From a checkpoint of a small transformer trained on Wikipedia: 10 layers, width 160.
Each number is 128 + 24 x the weight over its row's rms, rounded and kept within 0 to 255. Layers, rows and columns count from 0. Numbers have three digits each. The size before them is the row's rms in percent of the matrix's.

# layer 3 MLP up, 448x160, rms 0.0968, rows 147-204, columns 80-159
101:135102141129060122137143111105160095090100119103133127128106115136081116126118115106157140109146155107081130132126117130142091125127159131161100148122111125088183133148133145133127125105188141110134132127165129151094083128107147121114144133
110:143135088105100149126151104162143123148171124109132136086136137090134148117148075091112136160117129139130139115092139082122116093169156105122129125104120126094171114106119132151160169184089145102135133112163106172140090163123112129134158161
107:113118103165098071136135125130096133105140124169136182130102142095145171116112100165088120141150118128135179132141125141133175106129105124125124146132079171068120096118110085144104084132088112126134085096118103105129136101135120096107093115
092:080140155110087135095118141137132155085114058107162135174131137090115135140124129157117090097112143144101098117112124130138099105125121117125127094100116132113159130128137110126092137131151123070142137171140105156126110184087128135089094157
079:114171184102092102109161088099137103158159147127140131164099138071124071134144116134153107125108113148078124058105140111135141143160098151197123102102128131088150149173155141116141103133147134131126091106094137158114116122107156130109114141
114:119109114117104132082161076088111126145104063158128146157140100149130096135133164158136134123177125125145152131135117104124108186091113100130125117112137129095122130085134155166115098124129155108119096141155131146087157122139135098089119104
099:130130082171174077122166081127081106150143121099112119116156159116139174143127125179142144114118118149133088105117133119119106086160104111128117129129099128140113099119119125124126093162080155115169114111112122126091182150133150087132121147
096:098138101159120107083125121094185098104118096154158146118104126152136171116128121131157133130092155170112153107106130090103144120133116093133125089154124131113126155086136101142114076134157128102137132152122120143148138083127154108100175103
088:159140151156141176126077168103102171132135099103119117169099116125127145124120138095150133112139134121159136106114158121089118070127124117122154163138092098104136119131130096174126145098137117124138128160096105123141159118153171111111119131
089:137136149097095112149167138133164137124151111142118130115104163133125142120145112119102097131090090131107099178142153096140173119095081140146101121131136136124119124178140126107120159149152115143125189160150169103139105143115092146154156100
098:107111112117125139130170098118115125156114125138130152131148118168152156130115105132138101165110155126159080154094144157155093101108111124104141129133162105111121117126166164113124123133097144102131132128168105162113119127119149125111165177
089:128151138115079142148121139158162148131114138111114131098100167158108110109154113115106118126092112141117114121104108113159096145152107132125103151121132098136143143155118102096171122141148124099080111164147116157128109118134053120098082097
107:082156128100176129129171143166168113072117103141155098135136098118146140114137128130117126115139163132149078149096138114131143126128105143109128110101118100077129157109155132086117111151097143172106111143138097169120103111106149125136123102
087:124136122126113056117162085151111096149150138102165151124135161102121174124107117075158113120121133102100098123145113128134147090129125103134116122153147145130151119147111129146148157125116133135121097114109096061148147077124122131102129128
105:140086171148156106110134125103156164119108143151100115093145108107127115120136131090131116106144157148099116136108130143095123107202086130121124094115162098098098147151159096128138109145128142122137104143143106133113116117103078115097113129
106:127108087131177151131150119157121152149097154106105153102150155102136159154136112141132117132147146169198133079177099138186110123100117139136096125112118154149155134125131174125116149158124122148118168115126122072086131115118143122135157110
111:085095101157120109105176122151082115091117110159127134114134140111145130166113146127091097135153116133104182150152122148103156104159123133083117120156132112110145146102113111125125080110105152134118142114142100147115144114111121121092121101
107:164142100124165185117107144127195116112111151166156067151084110138145151154082132078173115119121139111102133164145135116131146102129150117154167123141116140102135155100137059118113125141160105126136101111098145123124128102133134098109164136
109:132147141107125146171125135129122137161088109161122141130112120128110143119132087138155144128088152142145106129140129134151166118110127104108112091169169161134127181121154130136107143113128118163098089164099176080154145107132098076102095051
097:163138131126099123138148096110118142112117122146148125154119137106109123127165139116124103120135124052126155171132133141194152152108131149099173126121124170139137156122109131090134106137133175162114066136110115115096111102146136076169148155
102:129082117167138103114145102095119138161140124151114138179175179088130077130141126119145062125147127166158122104101137105115129132119095074153130124146131150125135123121142166104137132124122130098132110149099138130121122114103139126104119148
098:125163105128159150137145123167113077120177095133093128122147126137149206159108141157097067132137152123146102130138127089141112154120154104119115143121140103103096136109115167145129169140144137086149124120119138143098101152158165146151139139
107:157161152101116147180138135151147151154111154110087158148124162121131090139143124138183121111134116093129102112140085097131138111096106160147134108124148140129171148121127151142135156176105156117136128141090171111180155105157156130133141140
110:123142109124136102158112160148127116179103146087152140172130144128097129148119104110119136090135139120115111099087153133126133168183116151162144088126146122137136129146120159113167145113123113124125120127103093118107131136128125100143103089
085:128163115140115140107100138161123139137112132103133130138117132153128110158103143129141115122107146089111087110116155148101152118143163099156147082119128144167152154133118139124125176126131108105159148135140132131179128103135106099132175129
098:116127162122186132136139110101129143098120145162152131145135140152135100121094098154155115164100135132132139154071160153182142123136139135170158105125151127185143091140107099122137134127114110101088115169116135158120143113078139159101177141
092:161101141148123127108056115142093139095096118120132103131108103166147141105125139121149122115136149116084114123097138127112110154147157132113165140201103155150136113105173110118149147101092072093123152101126095117159090142143129118116145158
106:104115111138087115137095082110135139137147109116128171099117104164145163134181123164165177117140154144136152147114130082108147118125178088146109087106126100125101159075148123135137131119185072147134134147136124114092097145124143062152110095
084:125112123125133077125143095136131097119106112122100082163049116118113096151143098105105111148105136159112113135186164127101173130141138125116089141108151117145136143132113147136063122145147117127101140129195123119089118142114134110143156133
068:078137176112104111122146160106105150137118139118162143123109139129108144162132175121129167089158131124139135111118112150151126121163119150122142139149189128150118121145136119134122073141136105128116129125100157130135120120088161130122153131
096:156113145127114152136150119207128116129109145112118115093138131121131110103132147160095092132144128148138156129090160125114112134146135139123198087126100123107093117164130115143095171099110119102129110132139121157133155141135150106120136089
100:071132123131088111138098138107091111126115136115119133133161129106116116118118155132130145140120131118111162114151128094117122136124121146108120149120118101096147180129141129149112156131137113137116114116126087179159117094127146104112157116
097:112109131120134125111110137132135184100069144167103129138127146191135077186099077127145139076123170129134148103136123144142103146171130139081142134167110082134105156122132139129096122109179182125136115119101129158128160127134137143126091134
101:128143151125142141127104135137136132126093092136147146154133118109106142121136129137125132106112126162110141124123095116127184133134166096191092134145133109143116146114146169143129133126150117131111099095149143148122077099140094148157061137
105:152138127090124146165097107117128114128126103124124113105151146136113183094129141080113092131097129121140126106123111135126124115125140115139089118093089139127126115121159097125070121083136130159131125134094148083136098137079102131115141117
104:143133112189099089162136151105115143100083104121083121115155171170146128138121102147116112184138145132114159161161185130127107145127124142108120116168118138166113132151120136154061143140115096087136112153120131123080136123123147148107144111
107:085132097175128106156111116148177110160131156141087133143110160162127144124092048125101101150113154158147144120146158107157121164139091136122126092148118101114128128136105095127138127106114119168119102127134120139096172092103134101100121105
103:101143151125153107098131143118164115115128119080131134079133114151104143134132140144137143125121123150096161147109159144084111113112134151144173139114103166093116133152140163096113141139110120116119173116143138133164102148128098089133110135
094:153170146100141157105118134127114149088096124117128130160158084119114082147097117118070155142114137116110061091129132139124144146114150143131140138168156139158094103146129085094117134102202105097091117129144131153105113107143146135132169137
092:107173113136088089136108156152140131114123148125170125178144119148112090102097143091135139120168123092128079131130131114166149165149129128145141124111168151130181132171126143151163117131171136144161161127127096135166099141134120131148177113
102:125160122124100115139101135135142103143124102111145145132121114144124133173104176137124137158057125120141111123135126134154111099124117100117135121113106110101118135136117132118135091079065124175123214155155125088149099135114158105113125133
108:134117144110153148162103137136097149107092133129128082140084142169136112160103103102140145116127097081144152137086128123119157153082135112143138125107166117094144175134150110124107149113142084150113121121103128083166099118129138148115135127
095:134155142124164106140108131147165111118133134099117128125148121127112140129116136104172132139112114124137125098113132118157122095126114149117162082067112141150128105135149100132146136144102163144134173150145144174121088136143148173098100107
092:111108130128092100120125103171143097116161101082120160151139146081121134139136144171135112144122115139112075118098123110154164121112139139107137103101135123136150128156164145151162183110129126206098150109130132101153138118135095077152161140
102:116091101128075132151140077172198162153151141157123149129135120116151120200131151131100124139146123098114159148135131128146149099125132142120096111163155156145089123132135123162168147081122147129146116115149077092124131118113110124151130153
089:126128146121161157166080156138179143087134165129139161127084138162105112094099178099125155151104120116133162129164090133114154194109135108139136123112150095113155114147106152120149089133177141125091131147146160138102148116102116170161145116
095:125112132169123070129113095109146144056136112117099069170159132101105122142160125113115112130107165123117119158129140079146109134135148137133139151141146119126113114116113147093152118163121117117105130174147114098155111134145125119089151135
101:179160116116162186126100115103128080120107151172136167131148095141154139125142142173098147164108138109105127139134133122107131124090141127107148150136169134103126123124123118138150125147122166126176138092150140099110117128109130143141127104
112:135146114130139185165090117132138165131152131136123093076100124142129099145125151161060153144115129169115167126153169129098126110120108107127139131127120127131090137123122124135092152111159107136072115149117137129112106109137105109139124130
108:127153115125133142128162069150163155111101138124097117155115148161101138144118135129160125107119138122116117119164088123196122125144106138118107122120169098080165171125120197139155134106183152141106164143104102129131115107132138134126166153
110:154149135174117062132139127145104093145092142128161123140119165165121112110128118122121133156113124165116096093115157110127116155088140131142155161099130158137107096135140091120113178094087075117132077124136120111102125152131129121135111154
110:144112110154158121139107174099161120135126168154097147137164126065151115148137142122110133127086142129133172075154146109144135126114128123144124121146109069111111129193125099121114154104131149157142076107103115124169104094150130122134107131
097:100118118128159169132106127164100126115184165124117125126124100092147097144146137153093135137141125161142117127151125116119127174145136144104174108133121121161082096139151134137090130116186105074145149161094096126107127145122131114170105127
105:115148125110151097143156151111195111116116121138131064144139172159127157119165111135106110149121121118130100134061099124140113135105085098106119108143175152102166099151143155114133107117122144148131099153129167139144117143155151166135107112
089:130097130139144126118153110080148137113111111159118063099083165176152113138106099128159135127152148139112125149117149104130148139133132106115129089146152113143148138118156057154118145162134110076118147125100101142160123083131099103108091102
120:131144119127116132098094114153112148143141110141142178127120112136124155162128151147075146111109101166121141150140161126131133107092134079134127132115142105141081142126129101157131121097110106182153142124111107093121101126117153098172146142
103:135129138150129137169124127154158115105138144129107139109142137151121103153132118136161107120132089119130088128104071089096109150144089127104150174113143100129139136139114127146124123170132108150128139167129144142146092130118152172138171128
082:072119141139136081143164124166131131124139159155135154122155115121160169135106121152099109144118106139160105131123110121120124146137100145141126107103124135143107160140097166119147111111149088091106091127092106113076132116121177129139150112
# layer 3 MLP down (transposed), 448x160, rms 0.0961, rows 147-204, columns 80-159
099:106160151147187080165155127121151133139117144130119157175119137135104118102093114118127130154128127133104126102136106187162125130132067138122091114143117132159124143133088132116129088115133116128148136166112150128114130129149147098173107078
107:131106132099143151146142115141117142120110156106118123150121121138118121151088140109063131088109085159131158141118167134120161137114099126120103109138110148123173123150106105120136104084132091126102112080149157121109151133157103123146136126
101:106113115132107123095168145116120110132155134132150128144141150128184111137117119120157180124134144125137155165138126126130117137134152147122137155150113103110145160110128107145143175107120125087124124175125102109145133172144178156120144148
097:151141132147108157163131154135091102136101126113111111106116126179065147139139124072174096122104122144143131106127134121107098164156134134139137092134157112103114140134116189107106106178124094123119144121135170149140120087107116165137137133
078:082119147106182121108112120126127094132110124132148072151123122145078119164137153139147108139146094149099120133139114141138175150166124148133089087135072163071120151129107123141095158155128150133116128114076124123150111096112099174159116112
111:084096115190112133189092141127103121172163125088169113096074103178131126131135140140108095154115144178117110175131119124110158114130184104103105133163114099119136164158141101154150133142109105171103173114112142139124100132146128126115165136
099:138126106106140149128120146107147122134172107139175120161092132077140104105159128097135120131148145149129134148120086159066136107168154129134118120100098139135174094128146076131104105147147131164123121128087115100127169165176139109122140161
096:099132126081126103151159134124105113148156143128144123127111097176153129140167118119134146138106055110128107077136162120153127136130109139128140147096116092108139096198109122121128120128166158154086166147140156121124167121136136112158120144
087:123142128116149113104141115144129093072127095120168111174125117158169100112100135123152144148106112125116116144152136144138144132118111161122145111132137145110113128126132142157138112139099072097092132143114145109178108091091095106120161126
091:086120140133127130143119097134144137106086128142137098123169131166165128132117122097097166155124193085101126127139152196162150128107151106111177106121139153155117111045135138144093138162149122104115090138088120142131139129086150121112107137
093:137117131166146146147159117136110129140126140105109157162123138045100098161121085091134143131147059113078134101099138104125123171113134123123113149150156152134116146164102081133133124135125118145141149124187120117120129122140115163129146113
092:167147146141179094118148126139140125118141176095114163123143133108110100129076138155154153105152139107092125088132165149144155143141160131135127126112144142138164083077126193078095113108115136137131128119084127099129166130111159106162122151
105:180095133116131117101134136154107107143134141147108167199127132158115116135047106147136096144159123172123142116145104130131094109120145097132158143121099171140147092172116114162133092146165117148125141113115099127131158113136137107140165184
089:106136140110101151174146141123142101173144130110133160112154155162107149152188149141109081131127102115152136126136115120143118121140141135122097113109171129166162173158129150069115123120098147169141127153121136101078100148139084147114136127
104:146147107116079144134118137112125133107116168104149106161121129149081118139103088111120117164095102127156073120120194156089108099116148164123134136131097119087140103110140128146073055161129120150158105093136144120104162169106122133107156134
105:112110116124117112154137156123087157126170133129139106166145102114116116121140080117136144136091113154097172127176165123072112157154111151129151114147095123161113134133091102156143146105152104074092094129112133168120152115155133105127128101
110:120087125088124171119131112124130123109157158115107129168105122102103074161120144160123139124138114131120122102120103164150115143098150100117128061100158141085129135105161143122165137107136130129140139114142118099125115108125049145128134148
103:159130113098113125151139165112101136125135162121128156151112125183130122142177138113161132157140065189107138109125158118154127143094143130140147150144116138166133106115145119124149126123152165137113139102103123149125149121151138135145139158
109:112129135137149105095147109153160107138125138146115124138113118111143134087127163113099143144137113117120118078057114135127166113120097120141167134089144102114148155167118101118183114095167114131113128186113128086139109129155158100128129127
097:128134119125118078091145101132126120120135127075137097179155121204142149155115123147149174105138130119127118105126124162119126096166173129133156133123161134127101107132143159154089153099121164104126133113150134168142139159119113105128173148
101:173116132139147094130132134113148111112156148139142099131139123153149151080080132144126138160121113097150149145137120103155174097133144083134110114084109140092150116120171159145098139151090119076110140144096147128104129129101125091177136146
098:139110130107114148114130154127134127145143168085140132151116115137148126105116118092175084111111165145121132111117139153099138103101114143105126127111088156145158101124107064136131120087132087115113113112113119083098149174165143096121109156
103:151161144102116146123129124123128113136102150112100135093147139139097137098148145156125129083072111109117158078147139150158134112141139138143090126134121062123126136129117180137119118097082158110143090134116140132115130130131105112141089110
110:129141125132119129142109118120138139140110140123131160133131093194124134124181143127114138096110152120110155115141136151132140114099113145135113127098099135125101140151148108132101153118133153139145166141126126153132126107102152124168163112
093:155123119136149158140107118129119166119143173149121148164116137120112143113080114087132134178135074116107175093155116119151121117117097119111119123111095133144090105094113087154110109085133146121122142133114111148134156133143096148080129107
101:147157132121149120074112132163148102116151147154137123153101145133148130116091092181128130169143122168146119133105160131134112107146151136112193173113072107132120114104128122133150156138092123138149127089097138094121183141127136099145135123
092:171135133121155109138133131125085115115180160168136165142137138105093148084150121115095116130093085085097124122109137119125153150169164161135071153129114119101115128137104094146139150147124185118122154127107082123108145125129096113150120108
104:140140157130154157117167169145132149146124128097102128148126140070096121154116140092138109126095127138164110141129128133133127171141110124147127164170084113162090084131125103123109111167127136081113105106107127151134127122160143200154116149
096:147126110135096126119146093133102096126143099168159128109107100143182139160092145122095147154147121170130108151122097131137155109163135137114156150096157172101132124134169049133100114151164103119138113165091107124131156134135156131108159168
069:130132141130068124124118117128126101067165108106174149145137096109159104098089118123173129157104169082132125127156130106084124140064165094139133161142081131101094175137120119108101104138171137147103168110114117104135151174097114105127144127
099:163139127097145115158101128150162107118169171148129105101136182156130094101126148190157161118119147093125144119131113145138124147138134118119106112133155107115149136118125085134129151095128112100137103134118150137129149111181134080116155089
104:127149117135110183136096094138068126115139129113108135121096112143133125124108128139152134119135126138122143143144154147144147151128131089140137102130070139148094199140124125121099101127120155107121093125124133174143131121146144183110107124
097:100104116108120141125129131126161132133135113090127132148137121095125138151173135105105094122108126142161148109153167134075116101104131173142126099122108096173111136139111151081120132135122138139119105103093199118130174137159141142109155136
103:164147138151167109134135118130103159105139117125118128157167156160142100145097136110140135122153141132156124136110095115133146130118094111131158103105119148105083112183106124107141122099106155104097150124153126143142179135150128107111164107
102:107129142131135127164164140127165119137161128147115150093106116147161119113132110103167157178201155131155122102124132136078144107118100176158167140132120114138140129125087142088145133132084121102089160161119125096127117128158136131127111106
104:143150113074125108109130157118137090090104121102145117149090135122120160136124129114118123123120153118083161101125094107160148125158198136120088189114122129154083138141130154138142109145128169152120145094108126107139156114161100097111150101
106:129120121124134089144106146117139065086145152067150137053185132128192160081152173110100132105163141127180142167095129141072130110130129136108123122111112102090133122159128079115129107124122106167109140116116146138150117093162187108110146143
102:114138110114093125112137106111081106128149147109113115090130140144101105074180123163182136152130145155158134099166131156158162121124116128110098144136152137138195127151114129160159154121107146115142106134159159154097152149143117159141160105
099:110133126148108118130091132148116171123117099124147126197150099137130127149156117108132133146147125161124156135144152146114125126139087125106171141181104106093084122148139139135110133095145117133127152113109098108097139139144158120139117161
094:171102140147112098128169142116082121124136108133119124123132143113120126133132122137137169080151154128157109136133163136099130128062201136128101139117099160156138132122136112125190126147156104079073133097127187163116157118149081123176118126
104:155124139119123127096129092147124151137095115144140122150147130148122097082112113162122120112128138082104119105139150098109128154118172130125082114105180117158115127100129126154127151128148141102139141129164155156134113137136066068167112151
108:138131157171134080165122091147088127105096126109105115137167143144163090149147123115128128147085134128102113175139094099147159110134131135113117114148137139130123139092140165110125132162157125158109164140126158115113110141119111130125076123
099:137133148095147106137080127101107152110139176154120112139154141136199102127147120146142161121133069133146152113163122094080135130144126118097125135107096143114077155087102140174137190119110128159109153141145103100131121154133142143098136133
094:106174123182112125119108128151089169072068113095124094087105108138130121112119138131120106135117129133140155170135145126129100101130112141151095146148138128148168129125132129133173090138122152093123134138135148115145150133120186115128102147
102:160095141152141123121076174125147124152148119095117098088130100085136160144114183144186170125101143139129100100101102145113115104100102100122140129129139125142086129146130124081112089133118146128139111172109141118091083160115146157121150121
094:142137144137083073145131131123119101102127104100147139156148115132132156158098134137111119127125116132073137150170162149110117120109126140119115131149091107134129115137116125167113120151167139134125144182096115142119114130093123160158110191
096:147111113125118161123155126143138119096134202068147115150162125107159144091117131165107143137153169086111136126160124163116135121126152086129162154107126115079162106162155126137109081144134102165136129125121133146111131132153131154121133120
104:105136116127146108091154114101108092185108095096142124161144124133140101102136144208154134100137098144162144125173125138116098145104093091134133149140127153172134087112128143083119141119121150138140182151130103175098145135180118117146123122
110:162105106149160115163134112185124119124146138133134116107124108143136089140148128165136173143109157143138139117114136154111154126119143138131152176141155162091122102133138153126142125149103110151101145148106130139114141105122163152032115144
103:132104137135085127089154156127083105124129093151127100142137139110149121151131071121124126109166175149104105141100123144112112131120137141132138134098133159121142125123150076082134136143117091111123154104122063152130144140138127083133077073
112:121130122195150101170119116146103111112139135030131101156149066124129090088138163159130152072136160104156123141135112129153134137136135120149084153167154099126136144098133111131140110097115133127116101123140141111116099155106118126134123105
111:135138124102122111104133106128147173132137141115145087095139169136120142137109126141133131115127171094158132144143097094103130099138090148139151136100148183091147106056122133166162157166123149154107140127138142144108092129066154139128164081
097:112137125163137110100136113129135125145121139057173151087121139090100136133110117108120095105133115125116103120118137131167121131109123145132054130153109117129169090142092119104140105183124121135121107101130141150121127152100106130124126138
109:148116126135132151071133118132095100123101139099132178148132113140136125107086167135104126148118123088148145156145140113140139114146159116142080166121111094121122096111144095123188136130145106130171147125114142093166081130162112144185121148
092:102139130112129138126089109137155143164102082124135138128082131146155123127094081150133127171108185122094122113124124165121143150129111114123133159126111124160107111119149123127159161098101137181134091146126103111114104133153169130079107126
114:084122138109125149115159123135152110127131154117110098127125155102123118075142114135177146133159178089123098110134106101152132157177149117143121096120121128120174092105143134093176133122108143118090126152120125149131137136127108150123108090
101:164099130126093106115120118130119138105152138126107144135105121116174117100128110152097117164100155097149122156143130191116113129185065140136149088082137088132125118137075121150107146128155111145124128125145127116111134132129140134086109118
079:145130134117145148154082140131111142118104157107134137146108138136096131127120096126155130124146072130124139114120174121121145143081107128143095153138141132114116158183125109126107124202142110134138161132155109088153081051139091133126125096
# layer 3 MLP gate, 448x160, rms 0.106, rows 148-204, columns 80-159
104:134144138111175146155124100146113125137100093111134131129084125159124072172128108104122178123132112149131135132118147126130186105091144143143127118127094141138165141114126131114121155101121138153099129062119161111111084119133146111141129144
100:112146121151098104147106132129111146112108170128139135130110128099124131120129101158084104146135096103136123116121116147099181103141101125151138146122092144076095076149097084159112093118125125145169084123139134099160150123098114091096082120
090:101118118151128094123146148122136146141058114103151138127095150108097143182129105153109129117174124125119125160105124135121138139096104107119130149156081169065096092108110129113096117138148116166133150097102125146122103197133132139122131082
090:149120111122109123113087133117131095162115120051117125138125141132066094134117134152138138160153118126133114107136101096151154125124133107112131178098138183111134176154090132162120159141171123108175147140135147105156104173138116120132127179
102:116096136143149119131136131136097096162099102138130186140091108154133079149094159125137113158163116120128137150166115147111140115104126119154121108114150119086078100133083142146121128130160139134129155142138133125112170109144103108098158137
096:102117098152139104145153120120127131161166138145105136126157145134137121155129102139125143112113128137099124135132122134091110111167075121115144094118076080137114105142140104134116124145064107131147117126147095124154151121118114105139142184
092:146141119134121111139116135143126107136114132111143121120101137126112127148136115105166138128115094155124083120165174122119087064172133145133133117095143114146155077159095089120124166148120125077130164181151143118119147132132143142143151125
096:162127117161148131133116138110116148113119134126131116146132158141130127139122095127111165121109116111092142122127166085140122141138086122154134143149114131092150137112115089133161101119162107085140118129174125136145118089135124118107129124
105:138113121131116106155144121151089116161128111135103102163145151157111137180143110075108122137148093167153120174145108098143100125104071147117112137107129131139130133176117118096082133088105072138151126155148137087105143145134130136120177099
093:155149125136132135136099133132119136086123122138117105130104121095117033134144111113142137129128108109145149097138119122133127130139161127152137151155114161131133136133092103149128101122143081119146134110137146143144150156137128110190118127
106:135100126118143091127183163130114152103112136122133146165124147147108122077114147133153159155158136160139192179185131144181110121132103138105131133102145126077134115156111134100100098118126125130123141167101154110127105100134107102085125140
099:123139101118159136124147131180116122147074145121153111144155129133109102155103120140093119159123094148133124160121133122167108130128084157126130122121108113146112119134114129130133096109173124129128170153098158121070145117125120135169163135
094:094124114183131070096132097103108153155098107133129116150152150114111108166151137123155124132158107177136126109116128118119147097093145134116092167156096131125159175123123158168120098114120133164139165169153125119106135129130142147149111096
101:143141143119172141204130143129095091129134165121104099135132120133108086101078104105109125131161110147097105101126132168160132161129151164117151129075108134113122104138137085136161130131162175197138140100151129103088143119119123116121149099
101:135161129144151128117149105130093122137125101137157114166147110104135113148096178089122135128121118107160107138122102126127115105141150124155081153123129150126104105126145091166148135071128142138157112096120094085194137117095169142145132155
106:116171148140134130121082160151113094150090109136165136132110106145125192107097129101148126092144129151114135140139114121095104118143127148139139127175093116129140143112097109130096115092119149138132113135166117097115161131142172114116131135
096:121151148140161120133150142122119091090111145109113117106120176093114146117135148091161131100134098141153126127149090098122132099100119152128124091140130139130151120125134124118141137151114142120104127163109156137141152117092129127130158136
105:151151113136155113121127100138089119104091116152151110106100137138128118145119147144092134139169097158088178171122139114099094119130116135196150149133145107130125083114100129152115131081110156138138168132179143136141123161133139093132149140
101:104112114135084089116136114109123095106130108144098123109099166104114164204126085117121083099150114103106136135101099111146139121120121144127139137161107066131126106153114139128100082137106121165156158134142110084133082147183125149120118160
103:144162120165133138131086091111110118125111122125137118190134151162101086114088165137129131145148121104142102119110143127133153147087106129154110153140150147112138090128114118139153093129168118123167139163089138105168133122117145186091154142
099:092140141145121121128107108136106143150141092123150132148124143138129131174117130104142165143090123170097141136102159126177148131129136127133143111114110113102103057114112091138168142114129079107127127105107149095102123139123167158153128136
096:126110114121128138135143109150129103095088135110085127110120184163097142174132091157119136109090123141161112127150158154147162105152128111147114116127112066147154147125114170094124132129121099154106117181118151119099097117119103169145122104
109:103140149160133106132102129101117128116172114110097155148120127059109152107161100081117107111090117119120127135101100128123130105147109126117145152125120104097081170135136141115147127152150118148135191165140138146156114122083110130138149157
095:139112097155128171121122105109169129106130137130118152131137140150089140146122103125146137143150112134155140161105116092171118138113097130107104133117087114095075090117084152115130059126139149125156121120121128121094170145087145137122123130
096:123111137103127138139125136130150113157159149113118140153119168128058142156130131140121099097113102131171124128122104131122119167090106108117102148134152098069156124141105140101092074134144135125121138174131130128071110125123077128120131104
086:096145180098118153147146129149137139128172147138132128116156129119120146154077164105118108098152133151097151134125138138118101096089148144164127083077129104118076136115103132124132141151145093120106112133139144141101167133121123131135126133
101:170097144151146142110156160132139137123119172144098105183130136123128126154096123132093135146111096127124108156142130146121119142148081133097105165150124101101114127130111103094097106142106101112115106138102132134117168136142128168113112121
086:144118107108132101103144078107133098118119117130115082148072124142094108131135122111113129171107130165135140109164155143179190125104144132110091128116165140152144113128118124140106135120142137119108134147181124114077109137123129097176149118
091:115135143123138136158124120101091060142083079159097088121082138142111084094153134136142144138142121145098112132156152139119163075104150115148110129100136135110109169165127134110116123095132135152129134117109139138133165132165102114136106129
093:113109128104150123115120154118132105098112122147097066122136189122101146100124118138151143146133115131150116114128131120162136166128096142128121144148098092074152174114105137107140156113165139119097151106150149133113119090109110147092101110
108:095134126122107128133102112108124115141106114092101115125139141120072084119106131099140167113143133117114140127130157107103111143139150101124077166095128136122128179143082148171107142184112101127139134107172090140144117165143155112138139103
099:133106156118156151165110144145154080111140153069106143091117147126124108170109120139129078143125145145102124090133171134142105174108095175147121129137098155122127102129116116119122186121158127157120151157150141070115137129102140119121088102
097:110137117169147093129148084106133144135122141098094153167106178110113107190097146126131084107143127136183135157092085160093137138181100108159138120127095161142146101155105132143116115127100163146130134125110161114090161142176141086159140109
105:073114130148139120151169131127129128126114144150133120120147150130119146067115140144142158133173121127139159150107140077116099131144111132118110140122087150090117129116127085114113157137118137137136122184139113145123160108147125150104118115
102:127139157164145163162113148143095126160140099133139153177086117122088106133111154139131122112125119177189103171107091142131108159109084162156164131109117119107147105106100176087129096077140081159140156133164154114117088127099114151161139113
103:134124141160143131151133145141136125160154136114122111149136164165125083098125141131120164128101126146158161096094116087172112135134122141114130160137163105100137090152113118138166115130101077167115164151155198111140150140114139150143116072
105:094083135116113126154119119130115107139140103129123113151143169109100103101159090069172072103167134100118134103134116099148121183163113123124115160135102179113168129102126142111164157108125138129114128142152144163125138130163112127103131078
095:110157119133145184125114085094110126131099130092119158088155143108098151108123100094131131133143154115100100127104131141094203113121121127139098156116142164131107127167124095104125180094166117094144127137137126130124094120187148158149139103
101:104117132110080082147108159126110138102085155079172158118159138148054118150113095112170145133154093081086146108118112120151160121112097105149100114131157147099164141131116151167105152129141131129164157131105145124121119112093135117134162124
100:159150136143159110159173117149090162126113150109128099102072134096124143122136166096140101157139103086121128139153103134107122123182132134174140114105161124166094156132116147158125148115137115115140091115137134177111130126129150128173151160
103:151118123156164123118146174121146136130128127130123141144141156092118173114149102112172146095154124135155104146151129070142110134166111109142128133077132155118138154126140126125105152135137129154156119181182164123154154116135119100159132128
096:149169169145160107157106148129136177129118132090112147119135149100127102142117143087137138141093090113123150138151151103138128129168106106114134097114128121127107150130123117177112162134117138133140155156147107145147117116149142093086109113
090:084089117159120120108118124103108113116124156119129139084082135114148125102123113129114069164139118126079105123096105121160110074129115166137089115122158117163152125118132163084152114161114139100128100127116130114094131160108090103088134168
100:053107138083134157109142119110161112095119126140111099128109126128116110109112123154133156153152121079092165186110123152122092159130130106110109139140112153142140156142116088096117136147148112119095134148083128166137182137112131124151135123
094:088129102107103161123114132132134112150136145106120126124096141152127127108092145157135127132105104101151147141176165147120150162151120085130081104132142159116129158107106123147100134122194112150126110135078094139148153108088102119129152131
088:187127110127152111151124145170143118121130161116100120179158151094127124103156058128113122163134127130152123149168157118095103131100151146156124117095119116134098123130107141121155106151143101168130153131170100109138139146128147126099132156
100:163153142138102147111118140135156093173135157137143130177149115103106107156123169142082120158132098075144110107101128147122114103129123110159147135106145117113113161156077131129127129154165149141137093122082123100096153162139138109151164083
113:148108143116168106153147114087095112082156134104128115126139160145114137113150109117124156120146100102119120148134148084122137085153112143131123124095135144083122096153103132132159139140160109110139112153157131085114085134148127133150081157
107:153127144168120130152126045138128134160135113094137146151116162154096108154120136125130126119131132113126151107167094125166149146129114156131179128178137136109105158127079129150164106153179153152119153117126073119140150144139141134123142163
107:085153120118140103132111132149126177139167166154099140110175166148101106135102099114127125130131093129170118160142103154179141115157153131151123103154122164186095099142122071121144088077139119137142125160129154122122100081136111115174119138
107:099136140085130119148124143105155166110136144133128145119121160112103113148092104104132127134122136072147144111125144121155151152168106136152110125150177130102155121127129123114168142128128170123127122131111131131145142131157113147129175123
093:159109138111125136179149132126134109151125061150165135105129125137108101168096151079143110141151106080105180123112130127147120098107092144128117110111134173146117116116087111192117125123107096143167138128120147135135111114152129143067139140
110:102118148140124090139140127124178136112108127151137133139154139109130141128101129117112133098138126144134141165159119120138106151112082150145154137164170128114178152174114142123118116100056095119142125113159094151136169109127144168124149114
092:117106113114071141112112169124135121082115107112137155180105100120091138149120130123121109156156123133115151133098126102151141112112149106138099175119107169097143169114133141132089102134145147130108170122144112130146114129094098152104126147
108:146146120153142129119119145131104160129162141139140142154147096115144111148148128126104160144091101186106118151124115121109133112084124132115167148147124109138074121129123125170105118118112092076165129136095116090148125106145173124133148165
103:117154157162118131173111115146156173135131181134123129125130098115149093137108145148149133123117112118100134122153133102135109144154099111107133190142140112113113144158126076116124117099147117138141085166106091152131185083164092116136135130
078:158150144136097115133133154105095135094091126078134119169089167112100050114133119115192136112129142105128102104094137106155111175143153121136105143126137177125151144097129079143084159162139101139140188140120122132170135134121082133144128143